Weights of a small transformer language model: a variant of SOAP for these matrices.
Each number is 500 + 40 x the weight over its row's rms, rounded and kept within 0 to 999. Layers, rows and columns count from 0. Numbers have three digits each. The size before them is the row's rms in percent of the matrix's.

# layer 3 attention key, 128x128, rms 0.158, rows 108-127, columns 0-127
095:440530489539485486517460546571433541597574559526529526539480511500460538515552502525521491500523514473597524516455526470473524483471453447469479510516480503517560433539462576483556504601505440477470472420472485483465502487520522517487422527481445559540499485567518489472492501543524458503472430503517500473580508443567535504563489485535573541502557478472501585446478524485561527521491
085:482523483519452486525466477538472493538539517508545454554559499504505498476478535473460471376516530477534494522566588425580508481443577583431514498512453422528449491505429543507515532528504481522504435457469493462402474488524475469502486542488525589491508512488529483485482504494485499457529528411525492517545560521440551504518485518488565590451473543435549531487510526485551536521527
080:522549477444499500520476491518527564483492493555455441592499515482521496483442498535496498507459514514479531471484544489510599558514462506408505485428509544470547539490504449486556478501506468443502541556506406508403468512502442527456488456524529507514513474542492484583543488521509480493513503436564546600566564476559488487560472531571565503470493427498513546506473548575501545460505
101:405528490536573483500559501458507507478472517503479554466465480518421546457479493456552406510487443582495481532470426470436478440552427476562434534453478516542520471466456580485462492536591529534516538535557494485498523456480569488511413457471443468537475489474454582478493515484504514545496491491502487546489529509525458494516514510483449400503529508516464466518553495529454498559499
098:534507515509482536587541407490566477449471342498442472499509487516551502443450501522463472577482525544523496467483518462531535509525475560519495500480499503523505530440510413495491506459479500524515484517542444428522463526508489549540538475611505509527489528518503521503525527473462478446524528432473494544518580635418476481437520471506462561506530516505488506527555491496489509517504
080:469480477466489529472588519531533536513446570573462487446467495496513535504426452456527517448524449535486452516437491511483469441535493473582515620483496478484514423501488537498456532492583566513474459479500513487526503464461485475492491427494515471471436433453487545468497567444513528509481434540510482475504512526475485517516571483573440449569516551504484449546531503533406509506568
085:489529485489484522482626465544510495491511460482527529469470473463506423515473424442517506446547460529478514481507489488555391443515493505562518560475472448505516515467458509481441521480539463531534459536462511523486495431485532478466485415498514457532448502513530512484524575489508485532469551546501528547500448515406441507458533510553461462586478561513501498573590552504435456533561
074:495463451523552530496509499414482440508482495513502557538549562466533510487485584461478475512504484451499473487455449492510501491469497472487485433480524499505515477467520534467536502547445489513499495473464446511500426528545441461508434608499573419527586559572481466579453417458495520491521493447430427611455501530504540530529484558497532498469551471509555552459483532523490519518517
097:508530471477536581436522521428508480505501559493463533538497517511546448541513477409574451449454476523484443485477412456555467531556460512509474526504453459509486485404519577517506463515452477467452548480462390560504503515500465505553458474484538461473484503516558495549429472519551511491510503428464483562506500528503444511495481566534475457528559479519592485492553510471448461549505
098:473520505489514520438443467488454468472539413490505621471501514550391529463493519480520467480527544432507487465489566462452432508496533577492464495523505500581468622480549539461439542427475484581514515574563523498496529510505494530537548544502441469521522537496493450444456435569492502495528497538494476489496512488450485516472504477506491521537407499495557467480486520444522517514486
119:472468463556522562562502532505479494510522480533453482533474522473513526467571492507494496526508509533431457544491451532462476569563480471425486486476521551530500516537512477517467478507542466489514495539504487518503498594557590461483437476479489483518487527492475480548580495557563478478479437460570480550455470461519392537568452468459571479462454587460478532498493545461438456522400
100:462519539526491382550503526589551574493498459508496410465481480508487569494467494591510469500498521530445504476530476535460501558486517540461514581463460587473483496563465453468416473497566486520519512556545522480495538482500543514509552413485479563503457466479511544455495535538486510500450491553559528451495496518537441395510500461501483507505444526423468467529487479467440493502498
081:494550529465467460513507478537544486469505448450511533464443426503489478578479480522517518472484467562449541468545532453549467517500501588514534559520432445455461502484493491455420490491469460504462474476448555440524511483484480533466587447545478524552437456516508500455476541540456509521446566569465538488530508459431452383451494470413548493537465492473538570517515489474525508465493
084:506508606486527489550519437499480536478505489512451436454496471531488515491512382534522430466504512545458498475531518560509487467513534544510495591437466520513463548484447476507456442524535498542548477540539491467525478455486558504553576354445499504480417436413540547449465546520536500510495452479580521481478521531498425498523523484484469491577499497524496477513516509508485503514478
118:447563461534550427495498528523496542540503562434529427554527459453499493562480448549484558466494465535466495501573530521467499520472499500529538523471511551427503441516495460497468573485544486485541495512470540476492524481522568465444488428520433552504508467505501546498508523541470544501460518614505524491495445468528514379479529468457483554516489525478449473463495441544441610462489
135:569508489408455504507472499544519523433507512505528503428535488523447425443489484497428510476442479480567484526569568494478479534568526562469480511520559498483446566520531506482509497558495485534462452522517521553530510503507557532414491490525507512525398476484444499466538534490449439528439588489498519521531461454440496478491451509480598511475510462504538596509521565493548463455525
101:484472490517539520508490480518501481559461563582531476519550536493526502528457475472494521495462499475549407576517484475489494499492478487521424484496562547539483466553469524523489464538621540442492422536510474554468527482533513489422388452477542455457447531481486552551493474484496512485444402446464425488515477494508573537506451584519543510475542520453504486451484515553491455535472
072:503539527472460451501497514528489472511492460476537434459461453481472466497527459447441560456486475517442481465536511467569502544564510458499423550534475467534479485542497424490439467465569520475477449490532525482514542532445474512514549459528510464445383439454567470468565590535490480479439482518515482518477520588501463520504525456554479536542446461455484529531519515436454426563511
099:538468546404541587470408476493483512492464545524481504508530537497489536499577437460498480459453553491487471493503499494473566536659432525507471530505507492524543511517477449501524405533526564456454535501550466541525515545528479565494452459449512462488438450429494520539544494484567466517501422452473494502508541535537489541489457532522508467510542431488470473474477520466508484524455
110:509486512477507564550475489506478490479490440531409432540455515481574487551469459507439572500475457525465517513490526537481470532553540546498521466454530582478455504471505467547502533499556496513548490516437502480488446549525560432395487443513539542546433475529525514487563519514508481521488501474557458517468461433487433552526490517475606467482501561418464560523557527524469436493458
# layer 3 attention query, 128x128, rms 0.175, rows 109-127, columns 0-127
095:577481506467500520507587481370521482514503485517475593474475571516540475461525431515548510506514505538433547503495501530503488452458478511544510530522550491474601440533421478516497451487568462454451496391530498541501473433495445489473459473514528495513519466466526548456451490437573465510458489514525488553469504416523464454483489541498547531501515533488498514519478468517421472517430
135:597528493523431510467514457476439545550541474514459487532540540476494488478473534523516484484588449531479526550465560538467500494513485402464528512582552439443550487484493485531513462500489422449461543493512478463492501484504446480543496466524538547538477458498544461525548440397551440461511479501455501539475571479482498450478514456636468517547447498528457528478474443493477483530510
086:502512517506361469511520508524505511478521497543509454489501416529435520547447587484490473516469475415474537515510474534554541496516487508465484510584539510485434516490485478453521532528416451528515477519504545424496514535488484540534483530538466496447555561519550502491549521502475499433560456490428492507431414517477549629503518428465483511526523504481546462511486506507483443427510
084:460491505508498441449406560554439514550461511518494485505533456461503474533507512428439483466457524512519474524549526563457632563505491486557520489542536490506517537511531502584524549497501605451518488551543527509470511510486609460522422543449447515523506493492500456490495493486524491515483548507505494421566447519506467537503498578497466513519535530482534517531465599488568479529533
082:472517529541509421481497511518490479476455549502506532415479468502477513509565478535488464484491524462489548494563492469533518478496544591522476470557526531472418441446514555440519465441450435578451437486536475449475487436459555612502515570480496482474488526533492511538507521549526464597552520491466460531539436506499551508439515546524560470460497548493531529531469579502446500485452
085:488475510520498358448505444522438549468455485440582498468511446493467513571590421506477473493471524467489532548527467523494462496483512502520494443582518528499462511406524554467483502517451429545502485531568483457445498463489581505535526546413440517484500552540503469545537487538503508559481492502529466493527488499458520466483526570534503461523550564471485580519480550480471468513512
117:546517499455482558428520504485451520544535546550438510510524508483494508520456487528416590499542478540508432494454505523543522471524487480482510548542533434464580537484508481519541507506513457494515453465468579487548492485531454429534496434587524533528498410541535471571498437405455458441436436493539516508454462561479517478469543480587504569505540498459512478498500467471510522474537
087:530452465479498520490545450446498493535534493453503461444557459520459546564521449555472566498435472453464478481458502477481573456447498494488537522554494474518495486540479482543439408452529393440478456595534482527538466557533509518466515501520469471473476537459500474524501532492452460417515451486461394520491503459518524480435521453531508597504479531439485499535466444430475504499489
108:438512522504590469515496506410481535471421481515577551467518504459501480521557551463488480473511511474452538494558489475408513472459489569496509476433503531537525501482520508512475554505541551518454533527543491596489497520462526504465548526490510514472543541522505487503446511606497475560520517454518476508502471443485505522514484559473537442537466567502522479516491639381510536560512
106:456496407486549514527456514537458531461498461526540594425447502440508486502455469479518483485472559498462491500441511508548528457487464533549492476521475439567560467454514510569510492554492509443467461557500485558506528546482584512488539539423553472501513480497476458543473520486524511541520475491507535567556484582475489480576503566554467465472462578489505552530463547439583490504427
094:442524462574488417511477443569521522479522491499499540432477484560551461472542525511531494470450573453582531461473462521530482500511466519461456426525515501477429494461469559541485521460383498503499549524514463514436521520507558542506517541453474508534507546540528498409517463555510519529565533512490546461550490505450498528569484567474434487428454545520509569473442490543525463491473
095:487472480509542448467435486490476490512461545426602510479478451498495447526575422511514512476437532471467554483526475513480517508465448558546524437505527568513522521467501597542476509457467527555510523509544479509478480499423594490469503506404463475520475530533447511456448520594490506533468594542552466459519501439515521472494521526421500434485478518452516517519453561468523462518529
102:497464493565499457530441512556495483455504491418496445422540478552512467525503458528559462441434497444488464421473502494564484463499552483468468449509555495521446475508502541478505461516400437478477526611544451435519477489477566547546562488429468547475506566492530554514516526529546548511532530469512514460559525417531484538504515449499476540515425497521517560513478461529470461509507
135:414510439516511510510421466560526551468519498469584473515534485507485474427519539433564502519457445529539570537536510448483481575486519506442504468514490542478411502513538555500458540487492547504551542520486480536437537469510521523445468541491487458472531498448500491391526572542451500514497520526499528475492497485464526526527444475398499411491451489513477524492556546599530458482538
128:483481450482540419540498506510479464522422521523482527481552515475501471500467506529458538483521502525480546491545504528453524498449443516547490489503610589517558494492545457486511542493523551521454483456459472554514559515401527508443558524414491442483483502581444460421512560536490532505480498523452501478545480553540510479492525585413526445454523528449490521576535569474545513463510
087:472495464504519518483562456507502494483539527548426467445591553563462546441540486573549558503481431556479473507482489418493489504528496469509497517571544481511545429529480451502488453491574444523517494495463486528522524509535421500456469557549523526470472465489516453526519521437458439452473389457453504492561531495463514513463524500528542572472502481463458528612576489501512486505478
095:399526455542540427496467483599506426487515470402484484431533446562457526528473433524468573495462498516530503508481480466552523501497480512545495469495507489541455513555522449558487465537473518457506490590517576500543536536479518533467524528412471495475494554524460515487503512531535525532508514518507513442527543448424507578574531493406454536467466478544495542542476521460539455509488
078:486474510502573501543502507517526482504502484513484490428527503490508550500503454530505478457461519482440468470447579448466557500553487508501530485502507482526532446536489411530514450486546433431487462560588469543492447537475479607430532537464510533447460525467517527544502561503501500442531412450410457535514535514481495484457542531501497577449484543491490504518502450377488531514429
100:499479444513453524504463498585492470500544461519468528470538510468549474440419506459522488481490447492537505536475519495615465459523503504542508380585506453517478445509517529572543491561470529470521483492488458511509521468486619469485551498391503500500531489548453504410513484503508493507496526513480532500561529549487482501509499501548482476436503580518513580501525512502621478494463
# layer 3 attention value, 128x128, rms 0.136, rows 64-98, columns 0-127
107:513475487524474494426530538478600531502388494500442478495473481470530555532447434508527513497505456445514528524476539538437506556492547543524520505502585498478529492544547497500511478476530532496529435428478495473519514512454531484504434503468539474481472410474474516482517498457504453555579467524540505491523497463500510488471584544472478450588476510497439499478611470615431464526533
088:418485573439472484465567499502515452538459519459387538441540538492458461504523513485472532511542520512473456451465524492495450525424455495504487545471559461509525378527488570510471499498559481542528538466456491591532463423510476484507494520523497549489495465461505526570472568447471501488467536592513445533522572524496510521526491469482600465438505513466485505505455544488527497488457
090:486543480425524515457509492548530487545590463536427524493542570437493480462532491482472561468453541590519512481451494485505499466437480537406460539471572468461480480544544492531453506548480438487523503446435508510491462500516488450433529532580479544496534473487517511600491533528475478452449535445536516447489510416487470512427478576467499516418446455482467494480483543503485498521519
093:500547498525539479423483458475373460558537463426498427549410503531499463537570530494456511475498525461536573470575525478486518507534580481473545497538426523498498540520503461475484517485576547512513477494530489490434483482498493473492431583550491520529502527447485482509564454469523581484526458507531470513430511482523550451545553511471492514504481516510489573542477477399535490545502
093:435517515478505486479596564503533495583508527479412530439487528486491525426500513495545476488499547485442511523513513466562502480483489504497456500506578506496563559567509556449469562524449448498514487428476413581500487480495482473474457524480478499483514495460539438527456440504559520455462551494431554554555554509532546570452452503494551526388528445481496515492471560502509482487521
088:453531579480464562474537429485496501482434497503482489474498473439485504463537566570505502501516520483468504446465484516415463439534569453489587478475460524452476555496508511493439511485517506502568504502500540488456522434420493463536466495506538497444466441518431498468504499498454467530461514463540510459521464452531475504456591519489496359533522533479436492535525604503427485503507
098:556462517486459468489503508446590483428461532548507540472481460565458442513434459498459542498504524467490501564464489588497514514447531451549539517464523527480470493522535502516543517437498586561505573547419559468537509474498493548541535515454485417464482472503531510411500530496452534499519463579575520497480506492478498467510528504505455444566448447559446456482488482531425488458547
096:472491558485446499570539485514527485491409473447496487445452486566473506527413466508502523562512481432486436505460497566516491561539579464553578531558565524446449469491478495471487528474459566543476431506562523495567488464454571478486479524545474504426475510462518511455484502503539513514464525518510511492495485500502541609523497460490553541526515457547543454479516460575443558511446
110:596532472493452476547449540511405545533491510533521555455513499503552532516491520492508445377520504538487541481458527497391470496468477484537470491502604555458559420492480517550501562571527502488485443484513585504506481556511472526490526478526561502483550444568493470534471557518478441508600525452483528488473531450474499480476526480533480561436485523533472495502468451521490508496507
098:471525425431553462534505494501564530511545502428476547525455528487509477426580389490547547444521516488529481520429496375493451472500510534458417492463533541530500523550499526494512435523498496421554475442488459514429518481501491492551486483473478550463457507480538514558450527525532486463482463505528409459569546528556466507436456494504496483501507481481482532526551510443517497556488
099:594449574467512490508508469457611466474518514512546519513537527473531482532465476447526492546488470484503476533538416534501490453504468523487525517488502492462524531557499479454510544517558541561473479588456510460505496496491506497436510445481505441468509405571474498434505523499473547492456476448600473480479436522465510464509538508495481436531485467552465499527531442407459430592557
099:514501525491505519517473467548461536531523512557485523555527523524527507480484511491532482453497536455488484592442536622560541498575503492521513482490457416448509491486548472485524491497441476474432455460580496488548497493510483554423571488470503563488608513466479492479537506569498472474541530441492493493474591452546465452539527512445517504531589509490557453445506526557468560484453
094:559447482508486508488548545526576544502555552489531518560450563436500479474465514551591530509534480488545506518454464522510591450569488510501445449506524560466513541507486522517434555566524484575479497545506458463472557505491514524497514466448548414513463462545492558493500499511483443507445419463566516459527497475496438515466506509480448453471413499464505468549548532526419448481525
097:516451558452458496484580426523575511446432502488481442460486500469502489443512492486497458488505487519469568486431447488473490516476533499545532512471478519499536572597475501525507489501486480477501517500481510477523489416410525483496564461447481526491463499582506485441451527472469523515563522453583433476453479545501460562458591492488458417544460455508461516508485479555480554413540
106:501538531460504479488435485483525493534553567529506532490463520561430455549567490512428503496500543506493526460532480428432467502529503477422487504531497546485512472542475498487479468481516542500508475507478580451491490543517470532536478530491475552522420579460491565453552473463481533532442569553458492561448522522561553476554460542467547564442490526503485514526454459364575489516529
095:567492541483547520385516508540549466487563485506497445489477440447502562557476470560522456505462483552437566484553463474461544586514517524505488562546479455481522519539442500508480519531565513523444517522493495513487458509524529523455481474485466452477450439436529490496503550459571513467565483432547604532458441534403503496482546532563526472555473449499481443495493528508507510512479
095:514444478529463457510511587604447510522517483474469450558583534459481463526515555488429426524490475451501452517518518492565506476510481485534463479497523493529525488522479489507587482509427463535523466502550514582451486543505455404467493561461491538475543502540479493518503443502530454488473486468472512510518484513514508525502453432513519569463553504377582509444504525466585464542452
093:470506462509479512598510554491504593537490456477499483508516519499558460479611529583495500515479426471587434456514544510529451491446502472463523522521474494489469469493528473441544571456494512467536576451463503509508510463468503529552438568533474593527533545425520500528474503495488491471485536516486470449560558511554527562507526537509479488458478494533442499543541514478608569520503
094:515470496537524429441422475538453473517494518496500511532497467599478472480486538495464462524507475490492552490490566537520544531477528529469460473570416447492446572446559561528498431484438515460463581458516501523506477451578527511498511525459481475507489558485530520494469439443543592520504520484490475493541502553469537436505407543497523573507490535459553508475496467583590514473502
091:484455494526500474513493466483525497485515356452478482399424550560432494533473501538520504509558543498533470538456471531433529461477554426468498523516530552543515531479554453494428481501475478511511469419493543433518503521521521491522461548524544493461511517533522519533528439538441551484432495535514499441483464504558523549524443484480506542474525497586620470569487523500483485493544
093:558505532504476490456539497483509528512488486478532496450543551480491470572451525490491489524536423472527468521543443532441477554476543517561539483505563566488463489507512520513579489490540443579569471529554574512566467531476552438547493493474487512508476565503443513403530458603480485454534509554516479471419517562481533540525436544431439500525481471536539510490520503452481518564557
093:470514490479536500535507475485508511537486548472528462585472498501482518501481502499496512518508517544480445472516488441583485568524400597475440497492479455516531586482398391477515479514513545503497514545594472494412545530533513529473562496522485527482519446421555530507561490501514515461431480456508504510510433551542530478497423396500505521498485537446524515502444498469461467451492
092:579463469528521504544516498528581469485508559512536498574580506494571457458493487461409476521505513535477611494515524479504533475470483571528441448486501505473517475563465479495522459516519452488527568493461501476457589502486512448442571441492535502461446487537466512449433602492460558528517483547502515460529477529490461499513521585519473407526521426500444521500518519443502482492505
094:484529497476514506505485567489429538510486512519485472491525402520556519520550490543500437505514573524470550503457517495553505490467518505531408478528483547530530525467492482507468508601515544459456537512448506439481507478513514555556424440458441517553548472512513484525411427466581525486466536491451562530542531569452553445448469479523555575446498519431560527455506461507552498500491
102:484452593481493450507614508469517470519404498467392439416490526498499498431539486501540564521516536447414508501489543468568432517487497447509513536485506468516507497532450464477510550463539581495479507489503497522508480389478427519524496474469512582459489528506545444460490509452514517552475537537478394527481511523543480470497488456516568485465509457463501525488489478497544471477478
096:519491534501511500486516458500605547572579486434503499461417508504490491445583421523536521461552487458528486496517506427438460585502534448454498531523530570511437531474477449542449559493615546496432493519543501495531506492545476536440441503508499533504482445495504549481422550464509524458415466491538467523514516448503511525470508499535493504484403499507517527489524512480428502500492
091:479488487543496537441414488523464475531555531536613535543505462551512477535480519499464456483491556529523543491543475488467507502467468540495477457565511519537499494441523405555494494480461600430489522480479515528530492499467547524502446474409447437519526477493491533511562483438486543476471432543508541442499493512524484472473434467538480520500445522428547505438398519493507528560413
096:387468558477462573453489449503521534488527591522551486505464608515506587507529494494523519569555459526532413515552486533495477509579449432451463527457460539494508479498545488471459517476483488529538444533494490477486483588448496534513549500504521516571478511503487522580536498501503496500462497471591471509478527508510515473556584535513533477483509552474505580500523555539456482442471
095:502390490549466494493534541494517458557518502488472508521450545443530590472554470522529495458525446460498448493528510509457483554607515486528466448550561528423469429489445443497430503557555572538501483510512478546488559529445480493464438499505560514482544422502460530575522520469493470490564466482533499419487515443507452495522471517527509472460565546474504501508545522523473484569465
093:490522549483502559498519408499535532541546487546517511496548483477515547501428554489513487506479589514546428561532500478582501438526468466515580548500558490434545502518478465428530444520443518481475538585542491538530534451512509557483536566476439508535513515485506502529574468487506502446485543562534441533483485523469439512474503558443396541530519462506467460499451421452492531500495
085:484509418503495483455530478461522576526471504476495524436493459529518499520462490520542518472498539495462518511568515414500508545505496435482491476532589470434513558491439518411503515501453460522428469468562444545490466494556486519466454551409431423492510471452490524519517459464482495459513491448421479486536484516504564506531441467517509524525573527573568452499472428568564490482546
098:511448493479500521515490462508514449502525465483435414480481532443513460446537538479491535509475485563448505481509414495516499466518529469525495520513477464579532468434432567533453529527462427573533603477500516520485521495508526486475567494514485563476518569451506527518466525546529477457466508484464501516448475548549456575599443443504527436451504512532511430523468613561520510524510
089:504451471530434494513446470586443456478536464505538497465545528506500479544455547482483507495545475457487488565541509553510490506562467346491557463490585464428538469490500519503487514505465552497409537464573442539512526527499538428480528584578519488456515514521553512536494531467462493438471562532462482476490427483450456480577494496518440533509516531506501515501465540491551508501499
084:493507439493471470568552506503468478517473596525523516488483369527492451518541432466408511479523524559481529507479472453517506520488543420589542437503478498560470434540496551567559542486537462461549513530447518567501497487480504525533518536481526484458466542502485519442433487480473497563479475538463491545496493504534556507537547450525515530497468545511511524456587443513530476405526
096:542460559493441434534477479483471422480519486506421505403530550509430464513578517521479514545521485464498514484533525510564553451451490437485515492460498581467554481565521455528518538507468579482546493498507517471422501523511433502528495554516505476538516532522546495459534439494510490529535525522450408513562487528554486449545468517526559529415524509495475555533480425508596477454499
# layer 3 attention output (transposed), 128x128, rms 0.105, rows 64-98, columns 0-127
116:434460478512472467581542488456512508471514532506539549511505519578523497445542460471454503556509461577547582490471435474514532537480500552523464481443469549503495557465477489484500566535538429580486531505534523534548490525517439483432524501477450498543482498585497453492489537522521445503490522491551502457522458498478472450430485482494492470471519500533517461523376539421483615543461
099:494563483466589482457488504571525529466517514613533509560465475501501538485480467479484439443452544471471475495500505458492497454576476576541557437541434511464457556473472478479595514488466520468498489454527526431488494555494537537534528556479512489490490577502498462447482460480510523464541471414500546499453432500483462559470539512560519400501512439487502477456485473528554503558544
077:538513520520520527547534497498507503407477501497514516577475424541439551540456594520510396539503460488442472504536474484505491576495485468503556436507488460535571441513525498439495559453460569477486491514523466524543543517487516522588506491470419472565554517513458473473474457503483523417486476528478482570538565522517475531489494455418536426516474463523523515475546482419539513486524
082:468504428447485536525460551555562547487528565512518559442591457475500551448421493435525501568484491566538459436435486512468505471468482449448580542520517462490509477490522561503559430478461462527464515496468544483511509510551489529468459421477493489566483448512545488476549456456561470523497494476503529529534482569541446484529448496527403561465528551497531483504528485544512457542492
103:541507492480473457489445476482498497469541465545495542488523453499413438601543508454417491479489527494489447507447454523522454513489445539529500486477438488525487439540499491553486529453514513428487563519486579555559426496434575519616501495487489533525507574552528496513464463491536465499530516529421481433538516458474483527503575501493496415546454503550566486489515506547507555511473
072:560450468503518490492556479494584472532478536515533428468475493520449445482460481464545433484484498518491506488495553484545559636510464507448478490459464519508535499502458535512517532501525504550446450474454499475494510562520542478521595525550500471534468459440562520468479501470435521417570496464522453457450536521449403496510462524507546547530488465499570500518511446474589532450550
100:533505500500525486494560524497460500481455519519484492523516499524516484537573503521515526561550500456499514430506513391506468465478462522620536482502403554448567483474528504464477492502545463563545436476600454514461463542510548492431436531607517488464524497494467505507494514561496411475497522477435451475557495530549466527457517518445528465461461485420512503546473485553525540485462
104:541533490488555447473468513472465471495470540535495471440495578484507516540568467499496487452494494510479465497532544505480481443479520514540425464428430513512487502464515599565553483484456472514465560497529481549401544483485481546479525473457571480538510518537438461559487517516522535503549525473488449466478524541487481507535502622476548426482480605467508467445484593463501520448554
113:397498511512551459519441501550549413471455500517453486575487498477477467533460488388496525486447489449541472495547518570497529501448530494457579487503488508513467509494473564501441507502473540478475525547536473484574544491481553497530497556432447491474413537470502496511489480576513554523434563542559446535530496437536538408577484492498487500549517471472449573519511509507524503488478
118:496574534567464513455495527532525486452428541596437523478481512486396514517485559484396431591507538509506545495559446529499479511526510585495532540526476488551462552521496460471479545504494399493495568504513526535495460480498510533494430486489547479520407512481470506515461481510467526441488496504436531482405507474485532498454505503493448550467509448535495475500564530558489492556465
090:469518444497473602479563502519439494469568478425495543520464483519508507464534502477477484495503552504442469468520545464464505502512518461565494474506434560562534501490471545499446476503499558479555520407520512460417505520526418549539446530497492467509473539485506475523490539553485427535520559599532473539485512475562457484488467460458530529534518455463565444475531466596556470447444
090:539523533533459514484505547487465475532576492407504496466493522489471535502572523499533507506444466413522475390605559459488494487450516500450550517467524535496528467430533511492563500466568489515478525477555470494476482450441533450527506528495477471529446514548515541451458456474528584512489460500578491523538416515441577513570489522495554508473441484473445495503533562484535479488569
085:545519479539504505558540503445526455517430451473506533432526525498558515535585501567391481498501473486477526547520474446445426528454479531580549548467549515502514518483441491515476505493520537473600473530450537468562459473469525393525482469525468541408554474529480499492568549495465503447492529518520461515478515480517434479495445450517546484488518483570472511481514450507540539575524
085:501477480475497475472519523478504446521487420519530538489462482572526485512488478501573492472503424522480446472548543495539535463561505498505522443415478501507511493493582462481505520508537528470491575540504544504546435560471505508478513554566545456453497424389464459530490515555425456515435540547483463458518498521461496529511400572532509477520491559475527431556570527452534430518490
101:471490481501516564522476517546507426521477497493472471511515468501444575494450498466548494470482531440520508506472512572523558433467489498518498469568495522490445499526523578555542531578466396569496466510553485537452462468544457499550498458530577487472550425498469463523434541519558507477466428457527477516498437501509516511456490441542461419585561471527520548519482477576538463457490
094:446481503508505523476474477470474574480532481514495557551530528527459425448517507472521474496490452458527453554436477531485487426563530467518528488504510579478458556480523514464556555467470569566538518474418592448526512504497477438501470485512529548472538510533491495449525476462442560514454578556479422503494556568516425476492479511468497446510489597550504523492494395533519472482516
086:491530510534539469527438451408478540494511488523496545472468421484511527448493514565524540481437497569467523402451516547527531465545465493501468568544439506489457516483494504538424479516571497475495581499489514411535591459476522559559487420502524538484535480527435506503536528531454535466560511471482526473503495484526541499562521533546497499520489532523514565471499434508397460430486
089:557487547527434522461503450506493518552484493540523481510504569489439496468453525456488478508542539615479531494501430493558489462513465541514457490515509446499541544464529517574522428478460434493556449482509492553585500487501550501499556458568511419461520511554418553443449493546490537505487502509528589476545474478486557502493423489453482477502535530496535430475458511511452403532495
094:447500583436544520520496502546451571440496451501512505503554504573551508518520486475528552486501492500488454551433464490522467450539440500476588560436528542514477431455498486472557531500499518517395454596523494502441478537437496522502526479538543486508480530556520486564491519496481496556444449495461530526468505480425480586527537448529459469474451486550482550529528481431442466544514
079:502516473497465574462494489471493518559446650518493488571485493470532510534546501492519549519451469522492509446532587470524499575526507508521526484508497497476479466501519475498513440473519446485498449592508480516465475469536490541494463497460509432582441410437488481438476579489523472525578516516478453543529545485490364445482521461498463491553496523505475523514570488487499485530443
089:517496451515539501597550598466528478524500484530481509480446459576557508456581495467526499438530515506486538459455496501538512484454502505489500527484387522466547516537505439487440489499457484440478491471465488488509573481555514533426506462529527454515498425543482478556513519422490491491462499516556477557598436430534536445492590531549546499555522529459486427535484498504475486492523
098:541454521530444469545466496446508452538545479541449455490496514498586502579477494570526515526478534482451541544509498538440493466562567427554491536501467445569459483528473580515532484495472454520503562570487496506475480465471454479507486467523511491483501517532479514448568463447558433502540509486523536571481500499557537538500525521523498515510452480460456522489512418468572514412372
083:479492445515515468525529586471448503501420433539504505501474486449470513510487484554573525515459443517499457484524427437532520531531509488456513551529466527587509538531524518514472521522487540555547514466438491496511459453461463537531480503545469540544548517546478476575503424566478412486445487509507471518427418451524600512467555439453549452506507468434577455506504511509487527487540
084:505464516480539442527506479471515536445488436497469544519467605524442470498491510528495628468429468501521438508561471520523491445542486520502483571539515489470495463538442480550481468410507491517469491499566469577533449534549449439515482553484514505443464564476576522531547592540439525510552512501512459509459478463496497565532477516505432489547432513504519457483455466510466463450512
098:497524419468489502442420466523571543483527494569535549504491516523459523572444520488464458412487533526527407470510481522434562491504483579571518490446466537462489508500483546477480455513525461462576508513473494494483513634495513489486467525532470475556512475484514517522469528535518459492524500481509533439527408543467534594511485593440477495538455481489489446518457518450536534470497
094:492524484399429509473482485561482425424479514540513488557510563528519526528515510514502482526462505557456490490534496532434504461459506560482495536457512441486501455531553480487550470567439469488545483466506513437455489495539503502547494412504499524464436546563470427506548541545488530518509583527530478440450400531546512476531409483512554495494544490533471463563557478478554530574520
086:522508476470498489541604438518469452488466429551464460490507537501479520539494503533509497547499474492472521444475525525555479471524527427465518515433458508471408501506533573487487513564554508474466496513563453453492455548587455511456518506573516501524512547500535484494468424481554467526541491489437490572499544600534489496553485459545453541460509452525475552532465405499446458546567
087:584509476513483472465537484532563432539541485442434474503458418503504538518520517448543503509541550404476592549517447517475496450513527539528470497500535469509500474492439478454538447545531541497439579525485531474469495431484474473508465485485437485446538468497574517437506516515464511568522452475527523542493504502543448561445387435513533498552574508511512456532502534483543553528518
088:534582444462460457473528446440525551458507551479498523499436513474513432495467515412511469471520550472476501504527462500452509480417420506500603576492484469536524550503465566468565535481518426460519536519547550435484490502496520508506570508471526509494550445466514447509426523562529566506518540503551497493461478481565490446524532464523546547520476480526526488425446534466527564482447
087:488537435487474498422492514502525495460460536449526519517542446530481492487480479524501520507466526492501528436507477575491459520451490420508495497471392389479430516433439455545532565550444562500523447421549494476439541511494521467548571490545575504531514462503513526454504540461500504546525496517512585506569559547518537537471449465458504537463514528508595523470531522518501473514546
076:448503570503524516523413443488432473498510503550535495520487561506515516474549489463475555462505442490545531462398551572512465524469612564498555465429486460534482453492479504598525505486472508542460509502510546457526512446475491487541523439513564520482452501546500483453499439501498463509555462534521556501541486569503410495485553493498494560532447523523483509467500522435464541508403
097:561602556546506476475609486449503546540498512507580549513495531498465522524528474459551393450463519445497367506513538492471495512557442472528513477483459452508478566537510482476499436457617540427529476558473510489520488495445517519555518526543502483490506468552516419484516479428453526497466525529502508502520511485446461429457502533465498519552494464476494524509543481493510504478502
088:575456538466543494484544453448547529500544495488563580520458424464516574493518498487567486485440509524497433457507546457483484486435497521509512502443482486493456398468429495551488523538440505525516490555420519488473584493474524552551500467488479493502517531455476457495428449528503537588538510461511502515431533499596502523551551485431499495419521542530475502508512502509449507575475
076:492417547473514437522428553514447497510430438529492512454550529458498497552497550597535516445573493492476459497477530577494547444480534566440462511530494514442605536478481529486551488482512410548429501548530485461536460515484463514563455564500507549477507432459460492542536530566519494442505487442449486460513478487557460511441501541541484504508558468511500506436478514481516498510497
081:430502398571550457471501473526545565494430501455506488534452521531485557548460530472499523505482530456474519504518539466459505489552518491546474525538500514606458448494442524467513488455519400505530469542505473487512512589526582484513488462495504570424466449509480500540521577430543471465508513505526476441481574532473542556478476472495437511526536559496537482484467505489445416554509